config = dict(
    num_attention_heads=6,
    head_dim=128,
    norm_place='pre',
    norm_eps=1e-05,
    positions='rope',
    parallel_block=False,
    init='uniform',
    init_std_o=0.0,
    init_std_down=0.0,
)
Each number is 128 + 24 x the weight over its row's rms, rounded and kept within 0 to 255. Layers, rows and columns count from 0. Numbers have three digits each. The size before them is the row's rms in percent of the matrix's.

# layer 4 attention value, 384x768, rms 0.0581, rows 290-383, columns 0-95
094:090135112156108106147125145163127134110135082154134113127113101115113152117150133131144169121125081148151125116095126101167140112134141159154121144104117116084118122121146089170111135165122082134129123133177145132110101120128117126178086173122124097113130092143125144147089119080129103140
098:160129147145103135150106162122156131121114130114096159123177112084073133152122148155090134102236056114108116112148148098176201113166124116150120143121145127127133139109099136129109110141137142106143140163110118089110135118167134171125108115145156121113128117100159149124149113112133096113
097:113140103155097099147128121127114102187110129160133150085123116122124140136088180111095160102164164116086108181085131162103114094139119122147104148160145130153142086099096156123138120128056140135151153131148123160177090152105144104113114111146169091133142097159137150127128118141123140142
095:111147134112102103129133150128138092147128147122094123121104147145123166147125134147082139123152050098162144109105107107109120096101114094128117155175119082147162133142110168148159184084147125169118151132158093124153143132173122100153137105129112122128094124153176170125116148105132134119
099:134088138114133119072118134091143166128167148142096094112122128132097140149156125109141132141120110145086097132145107133155098128127145114164125129145100143109124114178163126129122147097115141149110091139145120156123134105137109138143136139150133132098119137103109181104143097183182113138
097:113122144135104138111140093091183140102125123133108110103143129146154123112116125127131109112117048117140138132055150100109124171124118170135144087145140103141186128093100156150159112111104126115134115087118139113090145161133112152179147141098152125129152159088135104120139136108118101155
094:123113139140111116116137140115129148163113151121149115097114142097127115117131133146128124099164092137108169153128100086105110088154115067137132193147128138098152110101122145145103126124115137125137122113106119110099115125140122148137151133108083136136110083120097148115142119167164114170
099:129103141154161142125138112124127102116134158104116136117146125094121125130131097145113119121154107140128119153171081104121143154098133105106131177151127114104109170147151144141111138141137118132092094127140127124143159141138126139131165115119114102147157140117116114100124125148144141148
094:100134111152097136115129116132109157138151138144128156136121149121115100121124159073111120167137106156089127138108109129113161117117073108138123141127149139111148118133079119088128145121135105129162130130112125117147098146133143103147164127112110138167093127127124105107141147139151085077
099:124116125133134126113139126107146109129141096101124112176143126124146137135087091121116169179108126094157142162106118136152129125118149148187139133118157134146136119112119153149125107092130131111127157123111150130116136124122081106133138145122133106115158132206054140150157167127060133073
095:097147176111172118086106096095135160111115129131117122123149092122099144069142153178099126168144143130073121135070144148116117120124132113134099122120150114125079119148137099117131121121113131100124097128134105127103159116106104155122138137140133125096099123107089099130161131130163132124
096:141101087104130130129089135110167141157118128133148163129119121134134118118132140116129128114121120162095085127171132152109144134116145120116122089123150126108122113131137163125163136083142149138149108084125098109145118126115114086069138150115067138157143098087118114187136127070143174128
098:147101102109122111134153155112127130111105088089143096153130135144114085179138111136085097123131172115171146112141095138110068123117139163141119125107135123133102126147110121103096128141158121125174165111139116106148143126164108112129130137088122180096164117067099121073182108108113159106
096:141119111156118128109070111119122122135120142115124128098129090132117143118126123128127077150136149144137070152139143180126156113100168102150104123113138123126158100119145102120147182145099119125159153189175112132113126072119160107137117125119159122132159122130125156170076148130137125127
097:143093114115127157130133123158152141147157129135116135136155115121135198125115126115090116130093153120133126072142170144147161167124076129141175132127098169112153122135123100106129117140149108118115112144122145114110134115128107133142105097119099144085135142146150115137124142106156125130
095:152167097101126112126144140110103104099129102130101134150136122103110161075140113119123111133115146093111149142151101090140103145136090116103168138066126080143116144135119111129159117107144142140140113133151114128119121182169125141100067163141153126118137164142165135104143130174140057102
097:147071100132138083063123154150114126108134132155109093122117115136102139100154112096133133177113095145102107148090115158071161138137132128094112086094127092158063131130120151132158120106149122119125174142122133141144096105106153174092112112096145070157116180145115135118148146164127129135
102:187157093129092135140137146108132134164123113105079119135107130161160103118110131123107121134080125150081149132137111100120149092127094083146112162110129119149143175146068134111138144152179126114146077138085111077171114130140109104126130144115110092144163144078115153117174132144170109153
096:115163143142130148128110135128113108112125109190132119120116135117091107115120171149125112086144140150165125110118147118170146146111149109141059118163152123115134084092144162171128170102108129122124148120132073140142116128096112138108144146144165082140113131079129123124117113142105135123
095:124155132139134099096079144136115118109095115156141102113149106109104107126106126136114143094144155126150125163121155097150134103174092111128132120165155147114173106092132094116148127128141133162107131101125154162137147107127161125103154146122173123124106113107112111132120166122158176106
097:123203126148126140144141132114144146159146104086155095091157087116125141134128166115122147133103108086127126140152133080096120153156103120091173097132149186081147048143145109115069133117143160138151163136137058094082141107099159159097161093148106111170136086116173146118123155131110080096
098:131157084096106104133122142090125102114120121121114140128146133131140164156145172153119083131135111116112135122122127093161122135081180146102150082126158140087154106100137123152143118101134164131169143134116121128124140095112146148108128128120134121122082130070105144173112114126133177127
098:159170145143145161179116138150131146079132117118181184116094125136121145126153145147134129132129117107124119123134130115114148146110122111106070130103113141172111108128111149118181178111109124112144101133124173107127117131140124089113124084126118121136147151056124065125100147136119143106
099:112127163089128105141156132187128083122121153057148108133146103150126138113150115115150109151163132106088147115107131107111136134121112117128118124134123112105120127124106145117112156110115097120115131070130123115170132073151135123137157146167097123099130163134116112131082173130105108130
097:082125138134088163089120139187114084166131084140129166137099151097153126125099100128094145084114122147114152132124150146125160125133180111108088161113146173083131104129117113141132112155174130128143154134141105125109149143146148097132140107100117132154131149114050115132128134096098125124
099:145119160107128096129124099117106132185101179139131130098115101126144102135157122123125101110092122170108130104156162152152118109124116135113126133134137112101094135120136150127133111122142093145128202115179115089149118125134141114102108128113108128171149113119124150136132143121134147122
094:126137127152126120131123142172113144099152134129131126135125119124109150108139185130136138147155135110186130099098127143124182125115083182127129121166122130119135142097150123055122138163115099122124131125141134172107164124148120157146141126077107095145105143084086146118140141132151124127
095:156148119140142135129154151138111138107139133141105093159140116129077113110154117146082161162124126153098116131143125120152137130100137118098157134130106144156116107134140114112136114127136117139132186067135119151105147131137119123133132160136134148137106149121179168117155098092138158124
097:141100111104111133120169154110110144130118091101147097116152139140138072122112068112123152123156143138113135124141081117109108097127115116083150134192129095184100057114137123153115169132140103123106160168113168161138093128173147122131093127138109124149094124155121101153145160129142087143
095:200152076132132143159141109122105116149126154093094128121104128119189141130128139159124116096152168142141172129126173176143127106116150123173150111113130149166100109113119117158122098113141135139140121122113128137134168101123185124148147119158106095171109137084148127115102134129132066160
098:149121115172112123122127132100163113118141145130119189149149130101164125114143109139150082133126135106089075163114105171116144152137137179107110121135141129157135211132109159153100127146118140153189152119136112156119126132115108120139118115130127116132118072110120102135168137154156161120
095:130176095137094114173140106096138129146154190151096123142133115116137108132123105129138102164127100149174103123131091146131122149146098079141144059144135104131130171111153125148117103126104135122142136143121120090089159083130105107159119085131125142160122120112113137128158114095127117105
099:140134164154147141181157106116136115126143092153138113164135142147127098159142125124152173171154141125113116140111120143144106135146091094136121109179150140105154114144126112107088090142136136164149156131124144145119139151120138109123132141135143126127136123100128087146102151105121121175
097:132153137128156116104093138113139101140156103134143117137102129117128151166093135143115111153131114074186112098111127148105134107139124094140175083081128109118150145141157116129135088140150098135157150147109088123117103154124151129155099174120138129161159110151151150126064135167148151172
101:065172141149139104084180126128131111121104111129140124093152133152100157091102138132113129149154139145144088168121096118135144092121155120134169133119105146119164158088167150141091099148134116107109138114138144123114134104128153154128113102110135133152121112151105130137114118175131154123
098:145139130142093114091123090175126126107113116154117133132148125117075145123093098186134144139090150155118129134109111132149151128151148128115129132118175178176140173107087149122135173153132081131129132139126147161139136138134137134122132163154112101145099107178129126113129144180125125106
099:112105111120104113172128177064124127119117139153101125154140104100138092144134112165135086130096110148147104106189075157150098147090147154123135147126121131155081110130163110124090166137152106136146091135150118145157109081158083131126115113172142125158080140159094148123130153137123120138
098:137149121120134137143158129149125077142083097120167104139147160140140107116150175141168160151135128112098124110148122143106140145107125131101171154149099107110125158155114168145142109119129116159148130125127127148128105118145152112194138133116157177090153097093129101105169103155124126111
100:112128148068119102086132121097141119098125133125136119154105100116124132150130153131162134100155144138165136094138094115133097176111132147124110108180132107130102140164137122113128128140106118103108125117099126071143111135127144127093168130168136109142148131171134137140147159098117144134
101:139115119145122153136122112106144103138157121145116079152142125130163149115122134135105146142146131150192119112133104102117121149157117099112126141088152120133117134132133168082145119119123130109101132133130151066081093112153133100090099143108174093158146149169095149125132091153114149113
096:107148139142173144133121153159093077130096120162099129121144140122078175114152098079163134118102141122177103119156117109124147132117111175150127157158122117141142117105122128154076122105136114108140142129169106141068130101118104138143143081069135145127093130124131093134166200142147141136
098:161099117126153102114149132144126131152058142130109140131137115170115121147168117129144146146147118170104140127136174084102159160127130113138129133133111131114105127124147118129107125127171172132116148169102098155150129107139134147155116112111138093126121143097164122118109117136140130096
097:144111105123109126155103125133117178114128122130106099111123145141124126154153173146113132168156145162144112134120146110158127107127101137131125101123117106083132143169170130145130135096052088151137118127117128112101129120139135158124126138113153146149132143182137089122106141128098127087
098:121118107117153116100150134110127128152162106092136130127106105143096117102187121117154111151112160099109078132090093137173132132086106099117101178107169172100144117144144145076137146129150132147124135118111083114146090135120140141144133108134184119150148119114133130126166156111125137143
098:133123133128181144114170127129114159095165127101144130131137088153105126129118152136085111140154136118093141129097111150141166185125159151152141135177209098112097099148082119081086105137114103108148126088114135129154138104123126111130116161108110103097104131142117142164087165158101118139
097:131104115108150119126141145111120115151177117148124115131163148121131137156126169113140136086097103126130145150106145152140170115141107140138123078117081155089141111151116118121135134162126139122130106061138127117157166132161122173107157148125137125181124135145140142114101183103117111110
099:101124137114126136104142150123129147118120205131164148110105137160147145164143111130125141137147147105174132168085099141164119132129145130153161101122074136102089115134115122087132097157118158098106123084148152131126123114158094146140136144167154143137106099088114131090153118142136124127
097:145119080139140146173101144141129100120070120144095158154119092111114095137170150141124112117199114118159167160148112140099117147134114096145137107173122130122113133146142114134128103143115120111155146138139211111120151127133118159142128134105163102153144105118091064126117114134131112115
099:100122103156132136133093151119127131113120067125163100098151128159115151131156123133147185129134131146150137121126135129145141139114114169124153087107138107141111165093107088092127102132141115134140161093182133163130126137152158148083166151098185129129113145137110110095107126138099096129
099:126130134132145162125132165108139136126145098112120140133142123152155108146107113158110121163118094153115125160158128124124105178079153132095140133166160088130144090135134144078091097090151109148129113093169115140163115073140151125166086117142140126142090189150093077131134126114116120081
096:116166113125114101160153118136112089086138070124121134101126111116139122186112177107132130124120141149135134104111135136138113113141108125119152161096127099163129145124139145139113087112148144127063152129114145118135146151180109106128098162130098117110175085134134152121137121105126147146
097:122084093094132121125133148104125106130155127157108188124097099148152086140129135119157133103123131117159148112111106123145156093082161139175120055121051103104101117139138109111190141132135113154091139148151130153122103109129077119155132152110117125126105140131102139104150124141097101134
098:110104120124114134064144124121149145114133105081146145108142129116149164163111128159138102127138099158111121111124121108105143157137100088126095158095119118119127124163156126146164171110133137142132121097126137170113143152137113154101100119120096123149107122107151153150162111128105102106
101:122140109147114140127127114076167136107104150161137114118115055132156103152173123110130070114195142103105185111156098162128135112134127130100118138124161157138109116139110132172128108119115140140137097104152130150151168157159124139083115107093156159134147105116152097152073152145130132116
098:119166138149125117126118144126087112118129126163143134123106113139118102165100087094145130121143105081076143089153089141101126133128134199108154155149116097138155143123104119123161156140108133093136128115132170083113170115105153153155108141071145080150136090100138142133133198106150089135
099:110137145099106157156132139166166137114153128145106116092147170111104112129140079128167132140126106157152117120128111133127084121129108146142081146134146134171184164116136162145140115159122130127136123074090115145127135125129095106154064110131117137174135118095140142144174145123091112155
099:154100082142107117190088168148135153107137124129074130116144096129156148108105109128156114111129095145156128064097118129159149153153104137113171168120125113159128111121081103127128140113074096140109144146168105136127132138124126132147109135120154157163154122123112158102123137119119149116
095:108112147108120101152140100114154154123067079144120140152164159157124132108135143146186160102162133128115138146131116089124101160135163105149121112090113121122159130163122112116130156140126102150177143124128121129124120105168119122110122127089152160148101111112092128169088136151166129093
102:188181144121147130125125136152170170132148099135132129145149146126122148080150136153130136159114079123134127121106137133169145123109138163115126108086167153133133145173115139154118160155132128103139115110102132118133143155140170112142138139128106153143069159146079143174108156161113136121
099:095113134128119108159144118159113171129143114128111119144133158165154137092081085157124148142104171158114123143136133144086132158127145123099097133132137100119144150121124138120121103145092129102116102111091152151123172131213096121082139146103127132129121113150149120165122115146140116142
096:143116143121110143096127082153140121119125169148097097156166151145080134095123142138110130143145128094139127119113142115128129185157128129171142171085149157135139147167076127116127122121100116184099149119105148138059177128143142122132137139120119168118175118150112126099143102129101100134
096:127059185125098120102139142146143163129132091125129112121138109142146093156220132133134175138105127162119179134168131124138121166144199100115181084164155183138123127129143172128064125152144177126109108108110114142139112127122083135124112131154139127125099147193128113128157129134149133121
098:166102191128134104156099131114159144120133144100111097139096133123090146131125071137090121148105124150142130131146137111126093120064136158116120111149162153123109156129085183150133147186106152166103120172141151113100116114098125117157132139147092162153134111150156151120094112071120161181
094:116113130077158098141148113132122188064177140145120127128129119123105133122112134139104114160126139089096113119120113147135162174133128114082121169116124173138174130135134104132089101118106129129099142133143124105121079122113124168149127131136172108154101118124103119105133126096133154136
098:089122139158131131141107158148157146118145129112152103169131100127089095133119163109111093157119146105126144139113131132149076106126150125094146150145093097140140161161145160136116168088139152142146113102136151136143119191141116122118166147119129130122163145141071119138152145103159095171
104:120119127108143139158073119157154121145123161090103083102150130166135156071130071122114185126132101124175094133109110170122159132111113107150113139109101129127145148129139173101122130151092107187105106149119078144140170116135148151121122125147169156125149156110132140123107148088096104167
096:086114101127132089166166110107118130146204149145128135132127121118141123127106132100135155163087113084168149115112177154105146151116131123147127116122130135159090137121113143112131110127160134137116178141092146153107118170130113117180131134161124114140137123146151151145149133132163123103
099:126163137137110126158125127142168154088140152121142105140145114159150140141149104115102121106143131132149132136122132107117121117134143134140120149148134134114133127129096141153122138115118165126145177126124152113132154108178102142165116131106137170123107114171117107094100161100119131172
095:136086170126124117127116109102111119133131140174115142137140075130111102097119139136132162084126135111108102179140155140104154122115085129115134135102143138159141133124103121142082134126116126159141118122144175157153158099100152149153154132108155141167094121162140180096114093098143097131
098:146132112145120124088110144137115145136133146098130166127138113160096096142102138097137154105111103106152126121140147141130120127137088141142134130143111137065144142128092143128151123145127149129107089139145194090123160125127177145115159108139119090118110128138171125118171092111152129096
099:065177128140141179097129133132147118101155114103149121141105139118129119137111148112120103142120164124079132099123088133166096129117114147137087108160142137110122112119162156110105097119127167107093135133151166102136114126155077117135103120141104142153129152097115176138178130151102127140
099:156118144079155153181140117105126101082089102127117124137174122161165106147146115125136142088147110116168112144144153082095133101082124122159146145136143152130130178182096119090103113145082142144127093121140139151131158129132125137139134137128125158123122137139131077095127130133126129122
099:061155179146177140121140146141128138103127140142128129113110093128143119138125153079142155139094150174089085165112124109110151153149069144126123121140110103138090099141110104142148126108124157087172111142101095143164087104154130147087105128151107142103131181099135062134127125140142145154
095:171171157127116136143145114182107138122136152125115084114130087130157142111094119115117124133143131156122114110088107099144156111101136161135118102081093155170145105127113125167118138140128154114167139143120136132140125109113180107161164145095151113117116107088071166133139127173074136137
099:152121115118152115117116152115086120168143119132089123098134125102174144159127122086079109149104113091115077102114149153120130118152107151106102113142134115131143117121116125155178109152151113119132144133084149136141111138146149114100127161145146150132149160127135142079146121165106155103
100:128122119117145142137157118105139075116153167178081127148134134108110139119164145147115118146128126089142097101146113116108124128116138104103156119149124126169117151146100146139130149134146132119127119113167120099104126151118160096110132120109184116160099102107111099117156143151150155165
099:091119120105125141150111114122148110136115115171076117082140078126112105133077157110098123142146161127116166122108158178118096091184123145121088134144148143124120125137096137108130074165127118137126127110144136126142164125150128174124128126169136157113084134127100151105164122105112065117
097:125134107139161085166168132118116112166120096125072109163126083099137141098077168105120139130146154140120136140183134155145164123150153119105110151120154082152153099157104118134162190113101108104113157108170162153102108142126098134154118138161156147141094133121090180132141145127180118151
098:118102097129141148133158122168145112121135129102165172120132124154153114122133164098110096124101128104130139109136147154151118126145135144108116089109107121165160192141102129136130111127100114144127139129189150146132125117098173125140131116158112125138101117121056076117109095153124148088
098:116116134118128119121151156130130105133153101137165114106099093114070124123102110145105107110158118091105098091160132194119129155137174178090088094133133123106105103111104175117129113098109159129126160133138108136126163146124153138141142152106113099118197154136093133130173135116161122097
099:166140121166131135107106109099119094124099132141148137086093106115144132131119129122149100123147170101107120136139117124116144124139161129097148120139100160151123159154094129143123138134124170125117107119160135162147090139166130141131129174127131126102103152124130102113117182099150208109
097:143142147075149082126102109190115104141174113107107115093113109107097091121166134134126142149131117159146087136133106118135110145114086131151137152100111136097115141094113077146146144126161124119129103095128078125090110127083092152138102106113166127122158159115133162167143154147115113138
099:137094158147136147130123136082115138138144110121124123131147110118127131124108133128105142168129101139149124097152146117127111130096128125138095150091127164077119136145144090132105167102161124096134155155162135168141147160139106141093098104117116143091103119128161158138150064104092143163
097:109119078136120123179133127093126118131087125120106110108180163127108107114172109149151133144094103109104141165121145155154138143106132168152101136178102116161118120123126176143112162102123110137134149107141137145155157121127139156090158108089133115135111093095133122149126096132127181122
097:076121149138089150166086149145106133117140144121111095115149071128149108090143116134112120114078094138090122131135130070077100124125136125169121108120115152124171157130152115086129125174179112122100132077134124122130135126082126095154166127103157122128145114130151122122063117112104146131
099:120132137120136140113099108121135135145143114084121105155130154128165139110110109099149146115159113088111115128139114084096109167103096144119107127103139106108117112088099150112136131125149164168123097069137128095162124148187141107153109092123108176144099152122164129131111104137122145123
098:122140154140156124163123064112116180106094109087086104096130148139166127124145110164147143130136133147116136119109172154131103082133143073093095145133118126173103093120135104107114149168165112115108099087142154119108108168124134143121134135131092119112105117121136137145086100091100127141
098:153136152124139122127112125137130161145123169148146143086126111116126168122079141155131137143113126158117138164123138153124126138140142125145119106143133107120115122157099124161117137146154163085111132147154149141112129127139116118176142149106137161153106185133095122138125086142100147072
099:123144149131131115120132145129164162137086113129144154130119127085117095140136157150119114117121138063086164129103104091099153151119088150076156157133094140116126143116163119129135178155111126140123124175141096147137125109105095127131145135125106114145139141154115146130114103183145173152
097:104100138130150117127109102109101159139110115098148094122102152136111116169154146133155075085156105127148128123143152149130165082127133151151149134090185092084129137119135095136109096111133112155119159142121128141138129090174156113140102084113155119148122136104098145094126172133108144128
094:129178165113138123132153130148166170108107120148114113108094165119139134139133147130178164143136092149066152139191165137134137095112095150121129093115154139133134149184139152137131117134132124133142113130179167116142103113113120118130136113151095113127107122155096114129134111165126170101
095:155095100166091150171090093134118115102107130141139137144154119141086147125101102132166114120111110166148161137138110152138063171097113135140107118137111121092094154148073153160083111126154135127136137121122150166135132135164136157071115095088178127139134139127132132154126126127125114131
101:117155093147127078096131140132124097137134125115105105151113146135133127165151130123162139127104101113153158160155111128149050146099121088083104108147111115146139140137091127122106112125116121152141105128167142080130147117149099125123115093149123118130116130155162084126127136095128132161
099:108125123160130121106092084136108190131132128146161171116063129148152156103135119102108132107128129191125114129184151140118102091101140125122125133127105111112132123151115122119104160071121140120145137115093112150143151107120140127097149124123127152127108139125119118086093137139123145164